Each number is 128 + 24 x the weight over its row's rms, rounded and kept within 0 to 255. Layers, rows and columns count from 0. Numbers have three digits each. The size before them is the row's rms in percent of the matrix's.

# layer 4 attention output (transposed), 512x512, rms 0.0354, rows 314-319, columns 128-191
104:076164128106093118115128144149095128116143112163132176137100140095137127147154117123129108151152106152124108152160149091138113100143149107124088148133116111117123158092128153180129113137093127
091:137117191151132129143147164168095103164066121140103148109110199140096148169081118170146106151136125165146163137188140125119172120137141170157112148133138121139123133105089105164171157095131131
097:118142136121109126142117118119117146189119127095097149079137175136119122169110167120122091157128127142155116128130125114109199105082144164133127113144152131121145076114124155095159151175065128
096:138107145139129124157144130187177127135156144157124122084167152152144135156116100138165126154141093116107127095119142139105138110085102119162151064139150129080109147141059098160099143069127099
094:145132138130124123145112064133094093114078140101125119102090124133117112089106118147134128103143143136151117113128112095102117119063138095105115147156115080109147105143124157136166178134091123
094:137137139090138148150141152119147133160107134108152122127095144171125159082135125127121136179115082144132106085100120141101112156099122129100100169116112123107116141205085150137159097128146133
# layer 4 attention value, 512x512, rms 0.0403, rows 315-319, columns 128-191
090:134111113111109111130103119146135145149174124117133101146115124136124145092112181096087136126134151138141170111127118150163101097118113109120168121099129161079103088164193128178159113080129105
097:125154141135147108128165131109100143150142133112108125158090112130132161073124106103102101122139113122128122120116151158135109137147095082143139141117146168115122154123153132128159106088129101
095:170152124129144102138120116133102097070121106071119117131117102126108165084105100147104148129130157133117145123112143134120141089139122099111144118121125102122151125128149124078177123149110122
092:142143113145156090126118136172110168119151130157152153140153126144163133160128107126093167160120096133117122141117183131127118133134111159143135131105126155121147128116133131154111089164144106
090:135118109160105131148140125125144144165133078095115140167144112099116151139150089106134123138105139160156109164122116091147135143180167141118166076118136129137148156080144118096104154063172119
# layer 4 attention query, 512x512, rms 0.0517, rows 320-364, columns 128-191
077:126118131103159153129092133131128144103149085139142147147166175129142096125095106109089102131101138119113099137144135124130103144134072127112106100121099102138163135140124142127102089141181125
078:077132119134160143143088118114160112134106126111089152165095153101102157119135155144154120123180126156118161158149116133112101113168141124120134153146117107104150130134128129173113129156118138
065:123118142160135162136072114134119129071130108141125164081122166137107140093114139144156138101209100107114133176115099150146143117160100136110113150143126067155121127161142126169140131174112125
068:143132093075104127118067136149102134112118115106120188135152137147144133132072093132126105136110157109134107111111120127090136115119146110116129077107130145175134134120124132108144092092110107
062:186162119115134140108147145135112097153097135119122104119152106126148139146116146137099142134136117151120126124156147120180157148129131147117113101118120099106096117105120095201180137109152139
074:132151140129128131109179109113106135121075167128128124141091098147088127093156142148127141114160110112156127172098175162161132142144086186145102134171097177140133145114115149105100147104134176
068:149152105164141100145173106124155139120132118137147105143155126109087131135085086155138123093103111120126167137109127141120119139085175110190157124149106127164098058147154140188157135128084104
070:111130092141148131165136136115165137139160133136116097144118117132124153139127123175156145096105158178101146146132083138129125096127162110168141119163069121131078120082124113150092133123101097
067:108136154128116152121110138105097148092098127138129119104099149141135101105129120135133103123194078122096119139134122144142172172126095143088098115142182118164126095107161121116130150145124128
060:104148159128142135140162175158112120146106111126123116131167121160143168155120120098109144085192142084144140145118144140123105148109131127160122095126176128095127101086111090160193108131093154
074:127176084113149136150135138134166132114151158147120146138132089129120154121178091162148120091139133176110104140118133145104139095141156102156167093161088118138116149093116147188097084133117132
070:128107159104166163157182129125177117165112163110143121166127151144099131099099136118120123146131122159106141132137067127136113120149109118132128155105137131127145142156126126136148118129164135
069:102128149133116118151113098132121152127097150106134174091081105081148133082157133125155129141172137142117134149135106142094134142141148139089134082141125137181151129128136150126103155153103115
063:115124144126126142082145124118134139160106121133129126149113110119074178155091154140105087110143157126147172129116106111165153123117128110134098147145132133143131065135107126155141167136083098
055:161110160126119061092142138116123099122111131121143132139137112098108134121144221087100142123117132121171129102151165115114125186141122148127085124117161145119154104162129135164171177095136121
070:135154107084107103129109099135196138162161110098114127108126108086079140202112132151111126124137139153129146116166108158161101122144156136166093171114083154145136162138125125059075121101128160
071:138111156103123125112127137152110100056134144138144120147134109113129130130136129127138116112118136130149103103138192115144114114154150136139131088106108159151140169130120127152120085096169124
080:136159117128176141105100105162152131158135146106134165090123123106115143149121136110143152117158170140152138121134097100164114154111160115155141083136070131122163165110107126140133081120112185
071:144128102109130153103146138121118128108092159096103142155090081120108146126144166153119131133099131121136113108145131120083151080126096168117119148143105157091116151135140114168153146125085101
068:104109138139093145119076118105145141093107156087092146145131122117153104111131126119162130118124122141140121108129167125109095154147119113140095072121123097161144156158103119130122098135181146
071:133163132171162102141113101131136132165124153118125171152109092153121156118133138149108123131164132113112160138152159089130133145145170133126128122113070158169092125104125139135120127095166141
075:133118107131115167138091121133140106135137176105123094120082125122158079112139157104161142144111135208151111144142121126124123132152111123152110105130143092086111144183119114113174126065104147
064:113154129124143138153154129124168166153095168121122153140129138142174103083125100153120158110094121084128123127129115154083149071119153138119142134157109145155158152114148140131097097142139091
066:131095133120131142111208141123113152089088131140147074107130120122120164144116142163108136138172103115112164134100093124166155151135082138118139132127117065140115075095141125125164137107060116
068:120173111125113164124120131143146165111112113098093156156133131187128128063058102136130136125136125091110073117136127158151131157107106100172100140105194097092121142087138106137159139129130170
077:091116120114118122142063131132119112127108095117138096097127176142137134129162084147156133151170144174128124136152143126095134103153112131111143127076173117147126120134141124108128138174133134
075:099117142105141124164109130109070134111105115116140127120106173132129087114120110107136127170129088143149147175108125130131077151114091108137107093117125088102124110123142134108132093094137116
059:132119079114118139120090117131145128118143146118126121106115111123077127136091139177125109120103153169120129136160143136180136120153116146129099142133086133142123136119109148128080131138114102
059:103127150132083129106104119139086125124136147089105124121131125149107121136104123153111089139084134092136146149106178114141130125115116170101113154111145165115090105162149148146140201134158108
074:089102116142137161159153120123175142118129149153149101154108141114147152110138119142138147107129103144101139133134065154131136140111115090132150130123123085160145105124188111114116118150140098
073:126132155125127163153094125164121137140126156103157091121169110143109087101136114145142140078131158173130099158120123109159132106106129157142165071071114106154147148137156132151139124137160140
069:138176143100122171105112144132092169063129111125101140071125135165161118134174134115104152140136127076131091158098176126140144114153130134127127098101159180115132168114097120116124120141133169
069:141122121154108138122130144084088107120132121142148125160142134136105096147140148133093109128095173113150121132138162137154125144087074149101121158134110121076159142127147089099145159125074151
078:137101123142162123138139126104143112154159097123137120158106128107115137161077110137159109143103124151141140095159107122160108156094111094133101134160123100120139080119099117130139121124113099
075:120143155121128138139178147105145135118133083160161100133115116179128112083128143116108101118157101099127132103115113117133152142117081127131129159186147127131090104097151123160123129193101132
061:161113170122100147135144166104076114118127143115149111133153119138131138169128164128133113144172149149171120107138154126086101140131087152103112141126187162081136103147121112108148144109137130
061:153130160085130104123116133130098112123139131103144151104130112132174103134197151083120126116118128113130131136067144124132129136123174138105104092063114106159155139132138129125141163109180127
067:113153065113101140131190140129160131123133130164131097123158155140166152149096086104122111141132085068128061113147094117123156125084102104128130174130151103155131087106144158110116134130117099
075:162094134118133113142175147114122107174157151166145143134114100112129126185164159139143131127087122131138118126108136143127090109142129152134131106122125128120123128135115123153148153089162118
072:114131142116131112175195148113162108179091109113103137167138144140132168117112093158133103115129069110147134112147077153125123125159129123126178166156147097113127150072120114154114113155126085
077:107080100159077108152124131116125158137147153144113105142115089115108150112122154163175120132189150177147141117119131111122127146153135111171124124147129149119106132132127147142147164116117157
064:140131165134102117116073141177132134137123103082122152133143151150144111105128130122134157139134127120165097117146176120141131178115123130099107140121141125118127159152154119082122115115174127
070:132133140168085136152182120141119108098097167119127086123197111144118110175137159113092154196155161135132134171140132124147123130109073131124142141110128139063135142137145122087158138139124124
064:150143146126119134133127123126074126130144127103136146070147093123108135149158156101117111158209105146148125142100135119137142158142104133065128114110144151106133148127167132131148176137129151
064:124158174156165155130135112135136133116122085086109124125085142129123111153071138084133111131143142142149140133139126145163141137117115157113143135147073106115085124119094163121139105111123154
# layer 4 attention key, 512x512, rms 0.0459, rows 320-363, columns 128-191
081:116081109151105140107136130132151116050112144158070101103121102106164142133126133174176085061159070137112152118113145128120125129125111122119098148127138134163122159113105137128151172120104131
083:140164169119125142186134163141155104155156179150118152166126107118116099133123132107104149142119130064139145119094144110123158106165129137138121146151108178154116131093151093154111146128120092
077:125155153116121124161119173103119145153073137096131117129113126114141124147143113132069109160145149152109138105133127133153112114131143138099138158095154159120150117129134004114148129077145138
077:112148105174099172119137185145080128100101138157131153089105071134141125124081117134153108080145111148106095154136134141125134141121109121141097147154086089164114173151139093104163112101103166
065:117143097132137112116128146147106124100133128092150111101160132167139145145133122132141138123133140182099111070087114144120123126110152118129133104069133117113127102129106188129098112157104144
082:122184106134162106087127111051151154142116128131145107137150165092100115148113128095114160141132132091117121155097132128131127135113144156124158126148126134156139173125100113142131156143123138
075:144076109110114135082122090087124110137135135121181135082082101117122170097129142101142166088121099125144128138131124138126135103157093142094093147139092106135135159125175117125153105170122134
073:069065148111102115111160179149129148082145161157122146094119165130165132146124109095158107125149068130143106167125125156136106125154126152122106143132136103116168173141139118088166072161147141
076:119145171132145105160131155098091131142083095138110117152154149116110136126152107118066109130134123112140145114145146120132120114105145168121152100110160156110147087145160071136138155082160111
072:159150127113124118144101163098131104157120100106130131150151111129112108131147148130109173140108140098113136107140127112106130117138122107146139127127139138136133120105140147151095164133128098
080:092112111129123124179076178112118151116147164113124125128155161169109127129096093132146124113137108157103136160147123111127112166141089127160116143135112103134125166162157128122105121168110146
077:089064149128148146158115094136137159117138126161130134108122132141115117144122117130114053124141112141135096116113121126098118176129162133136129146166180155133138141126139130104106175131137143
080:148134141124178114164119132107135142137116110112157126221163148132101106114141124089102182138142125094110151136128126091152135139116120154119180104130133110110135098134139104105148165138159125
070:086119149144101129077148204104117145117139130173141151155096112115161156134124138130139155127145108154115130183134158181137091129176154115103084147142064113158131172119133049154160090151132111
069:155136123118135127115086211115123124120144116120120111177126153139112118109144122109120189104126151127100167113135122109113123109138131115166147083105133104139138112110096087161123141171132112
073:141111135138161137130139180122132161157100148131145097150164163133096138106120107119128133127183102113124112154128125108132140070167119090117134102144127105157122136114166090105150114167130117
075:153108100166081132163132158152127079136111092143130140101148106128143129140133122143157114125145137106133158081111101139131130108122085088132167149087140106112118171145062110118100090166135157
085:129113115085147105144114181141162136125142078129134126146134098115101120161117126109136148132133118118134122119152109148130125116132110091131139160149112111126122114068103078082106113149171112
075:089118119164147140073108150119105151117129194105126119110126106141152158124122157113191128101157113155115114145139137113114088130117131078096123127121104093130155113156111114128174092133110174
072:149130156130113117141099067105148107155167171109147122082127101104123136133163132147133147157122111117130135098109131151118135115126118138123146117145124171154120138108097164163145146130108136
078:117130133128143109122106114114133139138144095111129104160120159114136108125104091076069174125130088138096116120113120109153164144144117122105128109124149118118142109117138168112131130167130132
079:134112182114140147130184102160150122131143131088118121119078133122113114151111111157141147180126101118144155094116142148111115098144125098121150123160142160097117148139083118124126106101162145
070:098072122143139113190127157151122128091191150135097127135119148145123135151100110095175097137112145152117100136111114165124094147120128118112139148125111093126122183127095113123128106118100141
071:121182113127123110116135192090131123112057119119132106149143156115147135136146144117110161109130103140130126170148141103132113102141113158138131127134105140137169118132120089099149141119175133
074:150153134127126117122132090113120138142139087115110114071115060099113106141140143137190096123109108127110070072107126132150111130122149095093103110136101180153133108120158175144104151089096119
083:159223166121135145142130157125145134125095123135125114170123076121152078135147149149095102163135166064143128123156154103151120132123120110144104139113105158127134095127157108135109142116123118
080:124141102112107151131162097127142125115068098120116138155176123125112156144164146127125115084152092121147129172132109127121149118102114140136158077120126187109110091145095130114117182099126121
075:081108137128118117082143124103094155097124127171137133085124124116164166150115133098141093144155107141122116151138142163165122124146130144087088158152107138156159184131127116126173107149142164
068:146112131144101141065132104141132100135136123152123128120100161143106162120129137107121135120157110146135088141095119161125149118092139140096139131110113123118145125161125130127153108176136131
079:115075163125150130150152155109123149144096120131131135183126114115126105094111120113110122108142098081137131118124127101150134122142098153115131126104118143175152120118131086111101168142152124
079:116144140111161129138106133117153167119147121099127099115130105146107133166108098114111141172168132095115145081109071127129093131129159123128139172126128102136132114123128152124136165132145138
073:124149122142101077154142168096125130168116089105100114116149147135120128144137134145095100131094145156123093095138138168120156134068115094136150122104132155131103092151137151116093139093150116
075:103152133173141123097133114106116098123099091101112154113113153136143155094151164145137128114124118160124130125139125103123102158098158125110123125122134122166124138117137149156118144150138119
082:126103126149100144119118102117098114103117141122115146074130129134119164105133141167160134110136081144142110130128128111113159098135135137119108131131110134145150143101080086121149125170135131
081:144146095184132089160126089089101130150103085129120145131102128143113135126115145088082114147115151108154122141117113125113109149125161178103107119129107147138146069104193130139115158105106066
072:185164110122116130161103113116138133134144123106130125184173145142125102128127111148119156115120116106125121120131126105097166137134143104129156123118139135129127090103147177139109154117125113
070:124101137120122130136110157089149133119130130112111114137130121122135116129148105146072117115138123122103150171128086127113133164140098126164151134146149133128123126133116103137129158130100145
073:140116111131106132109120188120099138121105108116144130136117145126100148102168131151132090101123127145144108167175142119122127160105167136148072139125118114158138112131139034123157131109137146
080:107046099141114149131120084140100134070173160132117134121135126140189144108131114155147111085113095165121172113114127116096116117161117110147106158128126087109150169149121187136113120150098175
080:123169102091165136124148082123099134094121125125127173133142113140100102118124155086126137120107108077138094128104127080120098098123134148131124124118107139172113130139110190138094177122128116
081:173157178149123102114126096091129135168120110144157100157146138105118117140146091119096146170130128094150121140171120148160115164124128160109125134142187118112133117110151079120146139107122133
071:157137127118120115116132000122140147115126116110141132118135119125134105165120119128147129126130130116121121098125116128146140111110142098128139092104150149158110120103127245152113145093113138
073:150128111103152152108124156160147122143084119129185106140146114119111154122174158133126154159116152097108138105157113131124120176095136137133154124107148165128127041085147106140112152131138094
077:149169130120141110137082086101128156150127104093120130179156142102128104123141138151076156142098130096078140090148111102132143146132136135140126109129128168150132077131155119140107159107154105